{"n_layer": 13, "d_model": 448, "n_head": 7, "n_kv_head": 7, "head_dim": 64, "d_mlp": 1792, "vocab_size": 27980, "activation": "tanh_gelu", "norm": "layernorm", "norm_place": "pre", "norm_eps": 1e-05, "positions": "learned", "qk_norm": false, "attn_scale": 0.125, "bias": "all", "tie_embeddings": true, "parallel_block": false, "init": "normal", "init_std_qkv": 0.0239, "init_std_o": 0.00469, "init_std_up": 0.0239, "init_std_down": 0.00469, "optimizer": "soap_variant", "lr": 0.00267, "beta1": 0.95, "beta2": 0.95, "weight_decay": 0.075, "lr_head": 0.0059, "grad_clip": 1.0, "warmup_steps": 200, "schedule": "wsd", "decay_fraction": 0.799, "decay_shape": "linear", "final_lr_fraction": 0.02, "batch_tokens": 131072, "seq_len": 1024, "doc_mask": false, "train_tokens": 531800000, "steps": 4058, "dataset": "wikipedia_en"}
Each number is 128 + 24 x the weight over its row's rms, rounded and kept within 0 to 255. Layers, rows and columns count from 0. Numbers have three digits each. The size before them is the row's rms in percent of the matrix's.

# v: layer 9 attention value, 448x448, rms 0.0921, rows 323-350, columns 112-223
# o: layer 9 attention output (transposed), 448x448, rms 0.0801, rows 323-350, columns 112-223
v323 079:072130131148128129091148105161134174116131128148161101133120120156123151183096131083136133138145163112147101090114143120124114074098159105126139122139141095097129144102137123146176148077128133084181131115130119149146117091130143139095134127159143125109107132116122093037093119135115075124092111126127127176147134145110167146084154100148
o323 087:134089130112141126087107098152115099139105164157144143166135146147099138119113093147116107090124098158143147096124105119137116159182070154122073145127136150135130125176073103125165099154087141131113133113140117150112141177147120104141169140114143121128148104119137176114153133118095132120112167136134106108146102116096112099138155151069
v324 082:125125176142136111071124151112162153128183089146158111122162152112129152135153137138103094173124115137155116134149155119108082129144114139108102121185128135152162163154154104126121168151155112115102162128121143124113099145121164136149074118171120127128141137107113128108153130103097125122169105136098111164137143102141171117160150133146
o324 090:129117116133123174119141125127124109120093145112149124144190078136139123129176143132122150105132140142112128134102122111147127127133159131125121134138146125075134095151119157113139127142122112136097109128150148156116149125114117095104128125120111102097093125118105085142122142108106143120099143143130116118113147139114109075134060126098
v325 081:185101125114104089104073164151184103101139131123084135100170111108136109128187094125137096123132095122105148154099150128069125118127112130124152158126159138162144148130150129135111152111122114128126102177106131143134101146163116138100168129147141145125160118123135192111123133141128141103142146112123101110137167119154125160115107153137
o325 091:121127142138128166136146136120112148108151126118125129155115141106137144129143136131143169152117120128092109126184113139142169153121138126146111093134123131123142096097141149151109087165115155170126152122159140148133138089111155146124084159133136161163109143142151110146177126120127145126143142177147061122111103100162147134084132099168
v326 076:100110113135175138128126099086170145138106151130165099107131081121117108126137138110110151128166125080077126175145102144120126083136109117118126120123127130173168096141164123091092144108148167179136166113087099212150161088202159124095133091128120093164129154129107161155173143153108139125091144131120129137106143123133132104096087138151
o326 085:136175107118102151145136124127112158151142138102096177163148125106130090162187107146115113133131112143131144138141099151136161146120103155141151148101078131131068151122128159161144139111136106151138134169169156106121111139077138138146127141142152136114125146133137128149107116128101103146088092119131132138125112157139109120131169133099
v327 083:152108139133136115117126133134176141143140089077093138122115100164153114107087110111112141101121081112159097162153142150130128132146138140137150129109130122145147144088181133147103099129135127115109107161142105113163106071099100132159126107098081138181142120074153103121115129140088114107115146116143123110114136115154084128176141085134
o327 091:106107073111127144137139099138139145149146127184111140088151122122136114166121117129157137145185156136149131087120164145111097109116140155119103104160137141107136137110094096141127103144113142130143123083118160186126161174113156100161175140147134094095154106124123144136143115148153120124127134140099159090126090123128118136128107152176
v328 080:126098113139071093147140133150157123116120165139159172140077115119154150157116144113130112122105162103155146125127134118142101101139120182118107132180107097113170165137138128138129125119122098114145165166141108137159119121140143117127141155133114094154127147100147083093101113162140151152141116163158144164169172115105086148161138168109
o328 091:114138163124147107121161154102120142126086138158117110133140127165115131137118128142121177108180105212136137109111128094168152137147112119060140114119147114182118117107148176099163111121123141147120154117142117142102131131115115111188166107078160137149156139155112129136162181094103110073091174127106122126144129134114133184141131111115
v329 077:140117095153110139128147137090142143119160098139123109160126118110108148113115119066121103117099119107155115073091117152117156110093177119106145125096104145087110138148081112114121112137147121144124119119115127142127152140127132113143109121085125153140105154175128157178128132149159111165152126116120134149100140160132121107109133125068
o329 088:128129122130116115146093147136144117134096145116119155101135157145135147143144143145141092121150112141102137116129129090124103139155125128128124119131115054108147131159159121109119124149160137154119120107109159126125111129113102165123151149141113129125137105138082094082078130175092099111115108160098163096145087125110144131184144111145
v330 077:121166116151137111083135102160108137176138154160143099110074115153103142119113145097092148145144091137186127107132100110129126098125091175180104151130073155181119107116172096129136156131131126137108126126137136133124058139107098142111155131073130121112131143144133130131154120165089048135111123122167140130117079098097112113167143149109
o330 088:097154123114098137148069149102087150120095164162105135125185148106144095102142126169133134130146129134129116129101116106112108092118127101121137101122108111123131152154156103159090115106122104156152174146156111120126113065119165116119133165159111091110099116107103139129083114117124136123142126148158168139102123147093138119147089127141
v331 077:141122134147117085130131130129125161123169149163148134158154107136140115070126101109160128089089099112146132127126173143116108151079081073171135171111127106137116138118138104131092108135151140156087129159091161161159117114142170093108145124135135123138112098158118185137154130163113128123110148145143108114109144136168096090166160099115
o331 088:146133091096117124130122123114085120102103154141088128117121109158135125186156121188115101167168136115168132164120134138061145120145169190143122139110166119186097184094061147149166147121129130121138146132184166120118157119137119123152141118134143103132140143108189104158088116133091121143166171129117155113131068166086159112138111131132
v332 081:096112118165139127148110142137124126155159143108114150141142109105166099126124170134109110124112140146186112140130123095123133140138122120171138141141147123121128112124160124153123143105154132113097111136136058152090096138092076145102123110137093165172069136123126100122148111115122158142152165136097119097093119105097112119150159139157
o332 086:106128077071141165066113119121156112130131114150135133129108121166121132138113134152131135152136091135118114121178149144147124105108118204125109130114108183117159123153152145144111136133160106104140146118095164122131128162152177136187112162107115112123156104110107150122117095158152124139140126184112154115134148185135117150144126124147
v333 076:086116133128087115103131115098114133169104126113112125143149094122117133139112149127153058134140123128110144141137137159137118128133111112133118138143154113108127127149147089114103157124128110126116159132192114120123099152113123152152071139106142121170149146121129135140145115098162111149119172161117129128118141120133119133128161136099
o333 083:100134108153149156129114117145143081111155094115166132119168168158111135157155136120125162123117142156121145106150123117128141162101139119146162136113129144157113097146126153105171118155123124118171142120096136155126132101148127127094151102167182150141117128137114131159124143147096136124113124084132144092172095147134104155130096132125
v334 080:105122109155094099115094149136145127140138132135109161123128172133154142152138159130147108109112115149104147115120125165079114085105147137126126154127121121115132165096075101092101142150125107180151123132114129136160135107147132162132112083129119124154093150120121150133156137128093131123135132119132151123167158144152136148123087119141
o334 088:153090132080146157144183096138132071115162176129129124115131114118191142085120127111156149142147127132130143138096126131144126146160115150094190113099136155152134149130116149109153119135133141143159101129153127112120144158137156078132128101116170128107129095102116142186118150133163133117095139115112099067132131122104159112120179091143
v335 084:091127179141118120102126131124104133103103151133084097140123133139121105135091122156093139100126136132139092137155085115092112114159132155138163128134100133183118075105141131141127100077127101146101156099125145128121157102122137151088111133143149084139111102115123131128121065112140068137100098107072200119130113144129103125146152116137
o335 092:173129104117164132130140052170117142129118105149156120108112151097123142092155156048164101133189098118118094127121104116159154129102099116141105175126125108130124126118138083126116144132126124156162073145169096134145095122181102130149157124119116114147151133169110135111105118118117134125111134140169091123144095101099138096124153120118
v336 081:142142102151116100130118065166166145119147130151093114133108160124100084097132128130136081105142077144169129103124111108137122147116113158102139154136089109131092137121163157135143119108146134178109128117124097126127100182098076140101141096123105150133097143077103097140126129165092099115161113122134135118119079151120115119121119096135
o336 093:137114152103141109105130133146075116110125104117154123145071111083136152147108116141175154112122137102119109121112124091108156122105131134143113087137146160114176139105095076103141132093102126076117114117166128104182142125129187107123132144129156098117129076175154140132099141124134154119112143154144199158143104106142167122162147147162
v337 078:145166124157124115157107126094074136144104127122146135118125080148119158094131120134123122159095163081145158110105157139139130137100115158147126114133116143173085101154155095134127128118142118144108114152133116121103108150155147140100122128130121152121127118122132148144103082116161142145137107130111130114103130133103114123097123138136
o337 088:120137123096153107100126104081146110106108183088103096143085118091083120174178141125128105117104117133142116155127124114153134109135130120147100111159119133074129134088101115124123180126156109086099106095115135128121162102102091120090132149135182167114121151106105117110113112168148139092161121174114119152156127157160148122167130172126
v338 077:128122146106128124134127133179153133178128156114141111153116173111111130141116071193117100141110149121147189142119120176144161122182127135161132154124120161160118142152120156137129156140065154128113113141120149149132111130187110090142155147121088140159076162132128146157163109109157093132109150100125142122185151123141091118130141143156
o338 082:164124134142177141144100085104123133078156109129153102081121099148152069138167161092088133136128103168096138103138097114130116108139117129139111119146133122084132132140128106134120121142125097126156145093148100134099131148071120148101096144167136127133163122136098096121150129139110128160182151151130147104092134122126127147131159093130
v339 072:128180098139196121115130154113081091156106092090100113109140124114086144117120107152149123101131131122108111132115119108136130130103143074100123107128126136099154147130101134162159156112121125085144127149125172150151092117128110135159097136161125111103121096135131152119126176150138118130117136106152098127121175135132133100100114138136
o339 083:117101107144064128102093140138145099078110164141140152117100147120169084157143139123100117150082123149132181133141139141109133133165120134143080131140126175147109102127142158111124116145153132127101139140131065078113128137144137140082175122112174125118138125092117108150113098162140140103122110079104136131127103107121086161165107160129
v340 082:097133132187102103150097129137169174159110140139120126094114122160111146143114135103122130117163127153164113154106113099128146152105116177173112124124100144080084116097152097181085113088142115139149076104128104135105115107128164155134071145128109123117097157143107092063097090135142082121109144109088176123093130126090127097170100138145
o340 088:142125126128135107085178075131112139133121092111169131140140122130128127111128149144146090155099088117125151159114135137109112119126139133083089145090119083162125118148081115144156139152127088106128177144107128121141129138115137089151158146083123128137103086138102160170166119162103129173155134153137109097132136152091107100131171154147
v341 080:133146159159138141142122157112076154155101136106123147133146159174122084139133097123141106139082144142163171140182105110121132142150162101136111113123097141121095076126158147137116125117148137111161123102114088131128108155136140138109116118155155157169133092142122152155144129083140087144127125187116166083148126095110100144191108124097
o341 088:128098134088145174139120133144144130142155114170102101142131172108116167135093111119118153160128120088107136117110108101111151154094150163144122131157156107140132140145137134119117122129128090173120134108109136134164114109099133112122136150119126080110120123113175109151108148154127138126150098117132114186138107136075184149078124163157
v342 080:140098131089127136134136134126152072090107140088127142096137130119164070131111116123141117111138143161136154136135146152137095187114088108134108142131121103143130139078111114121133111151143147129149134170139136136142101128125124129135153127169129138109129174080152109122147115074124129115107105169155082127139112118101118153125118119131
o342 089:146133128131127128127101150147126164110164105130113082152139164131110120120142158120103168152132103072136099132123151123141147086107153132112154101138105096127142093142131153131102137100128142097126109110136162088117164152147126164114149094135148142115137163125092125141109124104103126109155090097114107124107106112140136098132103129113
v343 073:109140049117108118106129121136154134114131156144111107123121096123124158140122116153104154152147124133086094147155133132176123123096104134125123102114071090143147080124168162081149131129142139148119108148161122117135187154138135118117135136113158131114152168078110135100086117127111101143133152127119151158110136128118146130154098151146
o343 081:128127114129127169138172138075107140109119100152097140136107091106113122152131131147111088083142107136178101156084151131122124138135122142135117121152135124129110143133151063130109081091101169172113131118153109144108077145137100116126119129151117112149109156144126090142125132086143074140159097128169110145169155151150072161111137176119
v344 082:133161107095116129140162152134150101145128131118172120143166136105124153131178144120140174147148120130137146136115127156133080134137113183135108087146160167094096171149103114146160110124133140117120126178078134139129130165134136109103106113111151122140124113114118121173126133133156109077159136128129168154191147145125109107139126087131
o344 090:142141143117120086074149068155119157118115142156127140103131088145131130127118122134139101091110162130138109162118111102117142100146149096155148137103131102124127139123111097188130177184155100129128124078148158142109123132121121129144115172135125124143135183111164171105143140143108121157140091120107131126111164098128124156146158137122
v345 084:136103150091144169145099100140126120162125139144153163139170133137140172107146097140103129092134162146134128161157131146109142105144148148089154123168109094126138132120138106138080134110108129064134129152134107159132126172160133130148109111139139129145147097150145121090148128096123150121126102163118108177154151111127130158176119161128
o345 094:149118137135093098114128136182195098136090104157105113093125146124117124157148147151126146151071154149100141091152111096164110091137090168152110119123154126123124132160159179134163152117130141170128119093110124143115113109093117123127142129148121118121109172136121085121131146072122094139097151133089127123141141151174115018114096152130
v346 082:199136144145131168110158111121149143132124132136162111144160135131130108123100131163121105122157108125186113116112115067139136163135176135140140137114098144132133120140117079139169141147082109119110152154128086107104092093094120114136163117139119168082160090145140124072135117122149140120137090140123123130097108119131146137141146156135
o346 090:109167109104135126111102137126110107147108143204160121124085103155127157114124135144109146153115140171144132151116107147143146111097126113138111109132138121094115085142139143125113148070164107151128134106147163127126168136138129115090136108147122145131178126103093107125120133150154115154100161116092120175092124145148148125139132096142
v347 084:102093146114159117101138109079143072121102170077137117156112151141120116149092061185117137130082148132125142126169165169139095131127130132118106128126151126139124094169113114169119152148165139114125126129125135131104134155127160137110126102144148179125087110133133103106121136122163106130114125136100149097124112116089137110114082139145
o347 090:135175128164127126147116138161050151157121113097113137085163117135131106122148156103095119106132097088108138161153131116149143160125120145168118139159097125086163093136138135084144157092125108126127115111114125142106135131154141116103095127111095101148162095149108104131087144129132134124111121134097142148153120115136131131113121162073
v348 087:107120142145104168092118141143126171113140087150152110137183133153104122138128126153122119121140151158147161164079163103119160186115115125108123135172098106156114129148125096123161090160131113154090145091119109139113125151163154120165118121115138134125154151140086114099118135140129121091137138139122111168188124135133155113161116109071
o348 101:109124119122129089133103164186100097125094134157121123128130118105150168089121105093130148142114125124125152133167156141142087086115122126102122107148163123115120125140138181146123106118126150156178164107095134076097148101118117159141133123146110105110090124145149082143122140118097108107108108096169136126104134110126109061142109125119
v349 077:145141171138135136129123118140106114109116106097120096115119124125114139168172115107129140118100118140125142135100107127084099091111123055126135121126155126145140113136153111114148100101085131114129114133155156135158128117124119123110101110118116131139149135158138140117128128138086130137133146109098142096136138139107119143155118091170
o349 086:132170107130144083117123118144114185115112111121121109128133109101164138093124108109148147154147137103118060121147119154100143134118126146118116142155112127120159171132125126140140129183148153123112107151103122108134159120121145105097109135104160152177142145078141161147135129118149135106087143135153161134165144109140128101114158125151
v350 083:091147105113140126155131135105080137107127124158116177102153099103159131116135130129159151153105138097140092114111169096106169098148127164128163135109138110104134123109189187124081103115149127171099119121111127120061108106113106139072144104133142097134135118116136067123075155079151134122136133113142120141089161106137135101122082118122
o350 096:127114156104076139119151166051171130126118122100161122115084146148122181158133127134148143117145125163135146127198093158190120119161135147103154152172127121106119153101114115121134143149104143110165134081142087145150131139157130155179121123130083177144137127129170150134153120136108165128169147117100099163125135139139100219133167111094